python train.py --hidden_size=128 --intermediate_size=448 --vocab_size=1024 --norm_eps=1e-05 --qk_norm=true --attn_scale=0.125 --bias="none" --tie_word_embeddings=true --learning_rate=0.00796 --weight_decay=0.015 --lr_head=0.011 --max_grad_norm=1.0 --decay_fraction=1.0 --decay_shape="linear" --train_tokens=121200000
Each number is 50 + 15 x the weight over its row's rms, rounded and kept within 0 to 99. Layers, rows and columns count from 0. The size before them is the row's rms in percent of the matrix's.

# v: layer 7 attention value, 128x128, rms 0.185, rows 121-127, columns 0-127
# o: layer 7 attention output (transposed), 128x128, rms 0.186, rows 121-127, columns 0-127
# up: layer 7 MLP up, 448x128, rms 0.214, rows 0-5, columns 0-127
# down: layer 7 MLP down (transposed), 448x128, rms 0.203, rows 0-4, columns 0-127
v121 144:77 26 45 74 30 47 60 61 63 50 58 48 69 31 46 74 44 32 60 33 48 76 54 20 73 63 57 49 50 45 76 40 73 68 36 63 37 51 63 47 59 40 80 51 60 63 39 56 91 58 65 18 48 52 44 72 29 77 53 58 45 46 83 40 33 33 67 89 48 62 76 50 63 44 51 51 33 67 73 29 48 46 54 48 58 30 39 52 49 55 43 18 58 40 54 60 60 49 67 50 48 47 63 33 62 57 57 43 72 55 41 53 19 48 64 28 63 44 53 36 68 63 48 49 66 37 62 52
o121 149:21 63 42 31 53 56 46 34 60 52 43 33 45 98 42 43 49 52 32 74 74 39 53 80 48 54 42 80 55 39 27 79 57 40 48 42 52 46 51 52 57 51 29 55 38 34 42 35 24 46 45 84 41 46 30 38 70 41 22 68 44 48 38 55 58 79 37 21 48 67 42 55 46 57 56 51 55 56 45 63 56 38 40 54 48 52 75 66 44 55 79 78 49 28 57 45 38 58 57 53 57 47 36 64 28 50 59 49 50 56 61 39 82 71 39 58 45 74 51 61 24 34 77 20 50 69 31 54
v122 118:48 74 39 44 49 35 45 22 37 62 51 28 63 63 61 68 38 59 66 81 81 30 28 50 24 47 71 58 64 76 33 47 46 50 65 55 28 44 69 47 53 27 47 58 32 41 46 55 49 74 32 45 61 47 60 35 29 40 53 78 56 67 63 53 35 43 44 26 61 71 47 59 53 32 38 46 67 27 48 67 47 60 67 61 61 62 52 63 47 21 05 33 36 56 60 42 56 29 36 67 38 69 47 62 77 38 71 29 29 31 46 48 36 38 21 42 40 64 36 30 40 43 49 45 47 55 45 65
o122 113:55 36 65 37 41 59 67 67 63 51 33 43 37 27 42 19 75 58 40 22 24 53 63 36 47 35 30 36 29 59 70 64 65 43 32 62 63 69 36 46 58 58 46 50 72 65 76 75 37 24 62 63 38 58 48 61 65 49 39 16 61 25 48 59 48 49 52 68 53 34 61 49 32 50 43 54 28 69 44 37 51 32 59 41 74 32 53 41 52 72 82 72 42 30 16 62 67 73 40 28 71 41 55 23 33 41 31 49 70 44 54 44 58 52 55 53 44 45 67 43 72 56 44 73 56 40 54 38
v123 131:50 28 55 61 48 54 59 59 71 76 39 42 53 62 45 28 57 69 24 27 20 50 61 56 39 41 44 42 39 48 55 38 35 41 27 63 46 49 68 66 68 58 57 25 64 47 30 30 48 24 69 46 35 74 60 47 82 40 45 35 30 52 36 68 45 65 84 34 47 39 43 54 27 48 52 45 46 73 48 51 65 39 45 34 61 28 57 71 28 52 40 46 44 40 45 26 79 53 34 55 60 37 94 68 53 59 39 65 87 46 46 56 34 34 63 37 38 17 50 60 63 66 41 51 66 41 43 36
o123 128:47 84 45 49 69 57 40 40 34 22 65 68 58 34 47 65 52 24 66 72 59 45 64 40 66 49 38 59 58 45 35 51 62 62 64 34 42 43 25 31 42 39 59 70 18 49 46 62 46 67 40 38 26 36 41 61 34 51 37 77 56 44 63 21 36 65 16 49 53 26 62 57 61 43 63 70 51 38 65 44 42 56 38 67 31 73 32 52 52 50 29 40 50 62 63 68 10 53 56 51 47 90 39 48 41 38 74 48 33 75 42 42 55 62 36 66 65 80 44 53 25 44 62 26 46 57 53 46
v124 117:72 04 44 67 27 64 84 21 35 76 57 44 77 32 61 67 60 64 28 57 32 77 18 53 52 45 70 36 68 57 30 55 68 60 40 38 59 28 41 55 50 45 70 39 24 52 29 58 48 56 45 54 56 53 29 65 58 54 67 67 27 60 67 53 29 65 31 47 47 50 28 62 28 43 29 55 50 36 42 75 23 40 41 65 63 52 67 56 45 58 43 35 64 43 50 50 46 51 25 57 34 18 39 50 64 64 59 29 57 43 67 65 30 49 51 59 61 46 62 49 56 48 34 40 45 45 46 72
o124 120:24 74 46 42 53 25 45 85 75 34 32 49 51 66 48 29 60 16 72 45 57 52 86 43 43 63 20 55 20 50 41 56 32 45 48 51 32 53 31 39 54 52 40 61 71 40 74 44 50 34 58 46 25 53 59 47 52 29 51 36 55 40 45 51 73 55 76 43 38 52 72 48 57 44 70 34 56 56 71 41 61 72 65 45 66 51 32 41 61 52 64 71 19 30 46 53 30 46 59 59 57 75 57 24 47 40 40 58 49 46 43 22 75 54 43 31 35 57 43 48 50 49 76 17 49 31 39 32
v125 148:41 76 45 58 38 63 62 47 27 36 48 54 59 28 56 59 19 62 65 70 63 58 69 44 24 38 52 59 56 57 20 65 38 35 64 60 31 26 52 47 60 42 70 33 48 43 29 54 40 60 50 41 50 33 66 53 47 49 62 82 35 42 40 54 66 44 00 47 32 76 62 37 60 55 65 33 69 42 32 41 61 30 43 46 30 37 52 69 74 77 62 50 59 39 45 25 25 55 67 64 39 48 59 62 50 47 44 35 48 59 16 41 40 58 57 52 68 72 52 41 66 71 46 71 71 44 77 58
o125 151:52 29 53 36 58 41 58 52 70 68 50 50 50 68 47 44 83 45 39 53 41 56 30 62 79 56 35 35 49 58 79 36 55 60 39 56 66 45 55 68 18 57 22 86 35 38 54 51 46 59 41 58 60 55 48 46 65 56 49 23 64 41 71 61 33 42 98 56 64 38 39 64 50 80 48 82 34 60 48 59 24 62 69 55 66 52 54 32 39 45 51 66 47 45 55 89 68 51 52 34 49 47 42 14 64 60 50 44 63 41 54 55 55 21 45 67 52 21 65 44 68 46 64 48 36 70 36 34
v126 111:52 29 25 50 55 51 41 64 59 78 44 50 54 39 73 81 49 49 42 55 82 71 45 52 54 49 38 40 63 37 37 27 45 37 42 65 54 52 55 48 44 35 32 42 68 77 57 37 71 41 49 67 51 89 62 52 40 54 40 61 65 75 79 66 56 43 57 48 99 59 46 52 28 21 69 67 73 53 70 53 55 17 50 44 54 58 63 55 61 80 50 20 38 62 62 70 30 62 61 61 44 43 55 48 59 54 40 53 62 33 47 38 42 54 70 40 40 55 29 42 43 58 31 68 37 83 56 44
o126 109:53 80 52 45 42 43 66 43 54 40 30 64 56 72 14 21 45 70 64 48 30 39 74 50 57 52 66 42 28 67 36 78 66 80 48 30 61 66 41 61 80 67 55 73 42 23 56 41 39 57 37 44 58 43 41 46 47 52 59 35 56 40 30 17 61 59 32 37 44 49 59 60 49 52 43 55 38 47 44 42 46 79 45 50 37 55 45 31 42 42 59 65 48 41 27 28 63 40 48 38 71 74 46 70 43 60 55 34 68 53 71 76 61 51 28 36 56 60 69 28 49 36 47 49 94 19 45 53
v127 128:52 60 53 63 49 76 25 54 64 53 48 38 35 59 70 35 50 59 63 57 58 25 80 51 39 43 35 56 66 48 30 44 62 52 28 66 08 68 55 49 42 70 37 68 80 47 54 42 47 91 42 63 51 61 70 44 42 45 74 54 25 59 61 53 55 71 57 65 47 59 48 37 57 45 22 36 65 43 85 64 55 46 47 14 49 51 37 70 65 57 48 21 62 52 42 38 69 35 74 66 62 53 72 51 51 49 38 35 40 43 20 46 40 52 48 68 66 34 48 27 54 40 62 50 48 73 26 69
o127 130:41 64 48 31 68 28 66 33 41 56 48 50 56 55 26 63 48 51 50 59 54 56 29 40 57 83 36 32 25 54 78 66 50 34 63 48 90 53 57 54 72 57 53 37 25 60 42 76 36 18 61 42 65 54 37 68 61 61 34 71 75 45 54 60 33 49 53 49 66 29 72 51 38 52 59 65 20 38 08 55 41 47 54 58 47 43 67 36 37 70 34 59 49 53 48 63 55 61 34 24 37 52 51 58 34 57 69 65 58 26 47 72 43 49 34 50 48 74 73 71 61 66 62 67 34 37 50 23
up0 081:36 34 44 58 65 34 43 31 65 26 99 36 43 59 59 33 32 46 67 23 69 53 57 87 54 61 30 58 52 24 33 60 38 45 23 57 62 42 50 65 36 50 64 60 70 64 59 64 64 44 47 66 49 59 45 55 59 49 78 43 50 29 30 60 57 42 46 41 78 63 54 70 73 32 62 47 53 39 45 66 58 24 60 56 35 50 47 52 37 80 23 65 45 64 54 69 47 21 46 57 37 40 47 51 50 63 43 60 57 61 34 34 81 34 49 42 56 40 35 54 68 64 82 58 50 56 48 19
down0 083:52 55 58 14 49 58 52 65 28 50 66 68 46 55 52 51 60 39 48 41 42 30 24 31 51 52 57 64 64 70 52 50 58 27 53 48 80 35 64 48 30 20 39 48 36 44 59 46 75 50 43 74 61 56 19 35 43 58 56 52 31 54 74 67 50 69 82 33 68 54 53 46 72 50 54 49 58 47 48 50 52 54 43 29 43 35 34 55 61 54 66 45 59 26 63 33 63 47 42 41 35 79 57 30 59 23 41 20 22 43 44 13 43 80 70 40 41 67 77 61 36 70 38 44 23 53 50 69
up1 090:51 62 43 69 69 45 53 89 40 55 51 43 35 52 23 30 68 60 43 27 67 77 59 38 22 16 76 40 28 42 53 60 93 63 41 54 53 68 46 39 56 20 32 19 73 43 56 43 62 45 73 41 42 52 62 54 44 63 38 68 42 36 26 51 80 49 76 41 31 50 55 39 39 50 43 59 68 41 40 54 45 81 49 72 67 59 64 44 17 79 53 61 42 62 54 66 34 52 68 57 54 73 53 55 69 61 47 45 50 40 58 51 48 59 55 40 75 48 48 53 53 58 66 54 63 47 68 51
down1 096:50 44 48 22 42 36 56 62 95 26 52 48 55 44 57 55 40 29 40 50 36 43 49 74 43 28 42 60 43 56 40 45 42 56 30 41 56 86 76 42 49 35 42 55 30 36 29 32 33 70 64 50 69 83 43 35 54 33 42 50 67 63 45 57 68 56 67 50 44 57 59 37 64 46 52 37 48 56 74 23 46 46 64 50 84 28 36 70 65 49 34 18 49 55 59 65 58 41 59 31 60 24 53 36 28 40 56 39 35 46 65 45 38 24 78 88 46 43 48 65 39 66 51 49 82 54 51 60
up2 101:43 56 35 34 62 56 50 70 53 75 27 68 45 35 35 41 63 90 53 36 33 52 58 68 56 39 74 68 35 65 65 52 81 64 43 77 32 80 71 35 58 40 56 43 66 63 47 56 53 53 62 27 40 46 68 24 70 52 44 43 25 52 49 57 73 43 63 33 59 33 40 55 49 41 39 35 39 51 44 71 59 48 44 26 40 43 76 49 60 36 72 57 49 41 52 68 60 33 49 47 68 56 71 73 58 28 71 48 67 50 48 60 21 34 53 44 24 74 65 16 45 28 44 61 59 55 23 38
down2 104:39 58 74 73 48 43 61 42 48 55 51 31 57 81 61 46 38 30 44 57 35 61 60 62 63 57 32 39 61 26 39 70 41 51 70 38 54 31 84 57 39 28 46 43 52 45 37 47 24 37 35 10 45 46 48 51 54 58 56 54 51 56 28 48 46 63 35 47 44 67 74 44 47 67 91 58 23 28 48 49 50 38 63 72 62 36 46 53 56 65 36 34 30 62 43 40 32 38 64 61 32 47 24 20 62 73 42 58 66 62 38 24 41 40 60 70 84 35 40 74 63 40 43 52 59 18 61 55
up3 105:33 35 59 73 37 64 56 31 61 70 42 37 37 43 36 56 66 41 48 58 46 29 27 48 53 65 35 59 41 60 52 58 68 70 49 40 28 35 55 51 77 68 64 54 64 72 41 37 20 43 45 58 79 50 66 90 40 32 64 50 44 26 41 68 34 33 38 41 43 46 64 39 41 53 58 72 36 49 39 47 67 55 25 50 47 38 27 45 51 63 53 64 45 45 64 28 50 34 51 73 68 62 78 58 52 88 59 13 84 50 42 63 48 30 34 65 36 47 34 32 53 67 32 34 30 67 54 46
down3 105:66 61 36 53 71 49 67 45 48 38 51 35 18 30 31 69 36 50 57 66 44 41 62 50 49 77 56 99 32 48 39 46 65 61 34 55 25 66 46 62 49 58 36 33 78 76 46 59 50 77 50 41 63 50 54 78 47 66 59 47 71 35 60 58 33 41 50 42 48 31 52 49 42 26 37 45 40 32 42 64 56 58 56 43 40 53 46 80 54 87 37 40 74 74 65 73 32 52 56 69 55 31 70 23 56 57 29 46 47 66 47 57 23 59 41 67 46 52 33 64 31 37 53 46 25 39 72 58
up4 094:30 39 71 48 41 63 35 60 66 87 48 58 57 53 31 46 53 41 23 45 57 65 48 33 43 54 14 61 52 45 78 43 62 56 55 19 64 21 35 53 51 55 50 65 41 46 63 54 79 39 50 55 66 51 27 72 32 58 80 78 49 34 43 40 52 54 56 49 15 50 54 41 53 54 45 40 35 57 27 85 33 59 53 48 45 24 59 44 38 47 24 42 70 52 60 45 56 35 79 33 76 53 53 61 85 34 59 43 52 67 33 47 47 71 60 53 53 42 38 34 76 63 43 61 42 29 71 43
down4 086:46 35 36 73 59 26 71 40 62 37 62 31 56 52 64 50 38 16 48 67 52 35 67 61 33 69 51 38 20 40 24 45 50 37 74 48 67 52 70 45 34 47 44 68 33 55 59 57 42 37 37 55 59 65 71 56 77 61 32 54 54 45 20 64 54 74 17 54 64 26 63 27 54 66 54 46 41 80 49 00 48 48 69 51 56 49 58 75 38 87 57 44 53 64 44 58 62 63 37 52 52 75 54 49 40 47 66 48 57 24 57 42 47 56 56 42 46 62 46 53 80 64 55 46 44 59 72 74
up5 063:17 39 41 42 25 37 46 61 61 62 39 28 38 47 66 59 43 37 76 69 33 38 67 41 75 54 85 24 56 46 51 36 48 44 74 65 34 57 45 34 58 47 53 52 54 58 70 47 71 51 51 57 29 41 44 64 54 34 60 80 57 48 20 30 69 58 49 66 30 65 28 39 45 22 48 67 39 32 48 54 70 64 61 40 54 51 56 52 59 35 61 91 56 55 78 59 27 73 59 54 72 24 49 72 34 55 53 39 21 35 47 57 33 55 60 47 45 60 30 63 61 53 53 46 46 13 56 53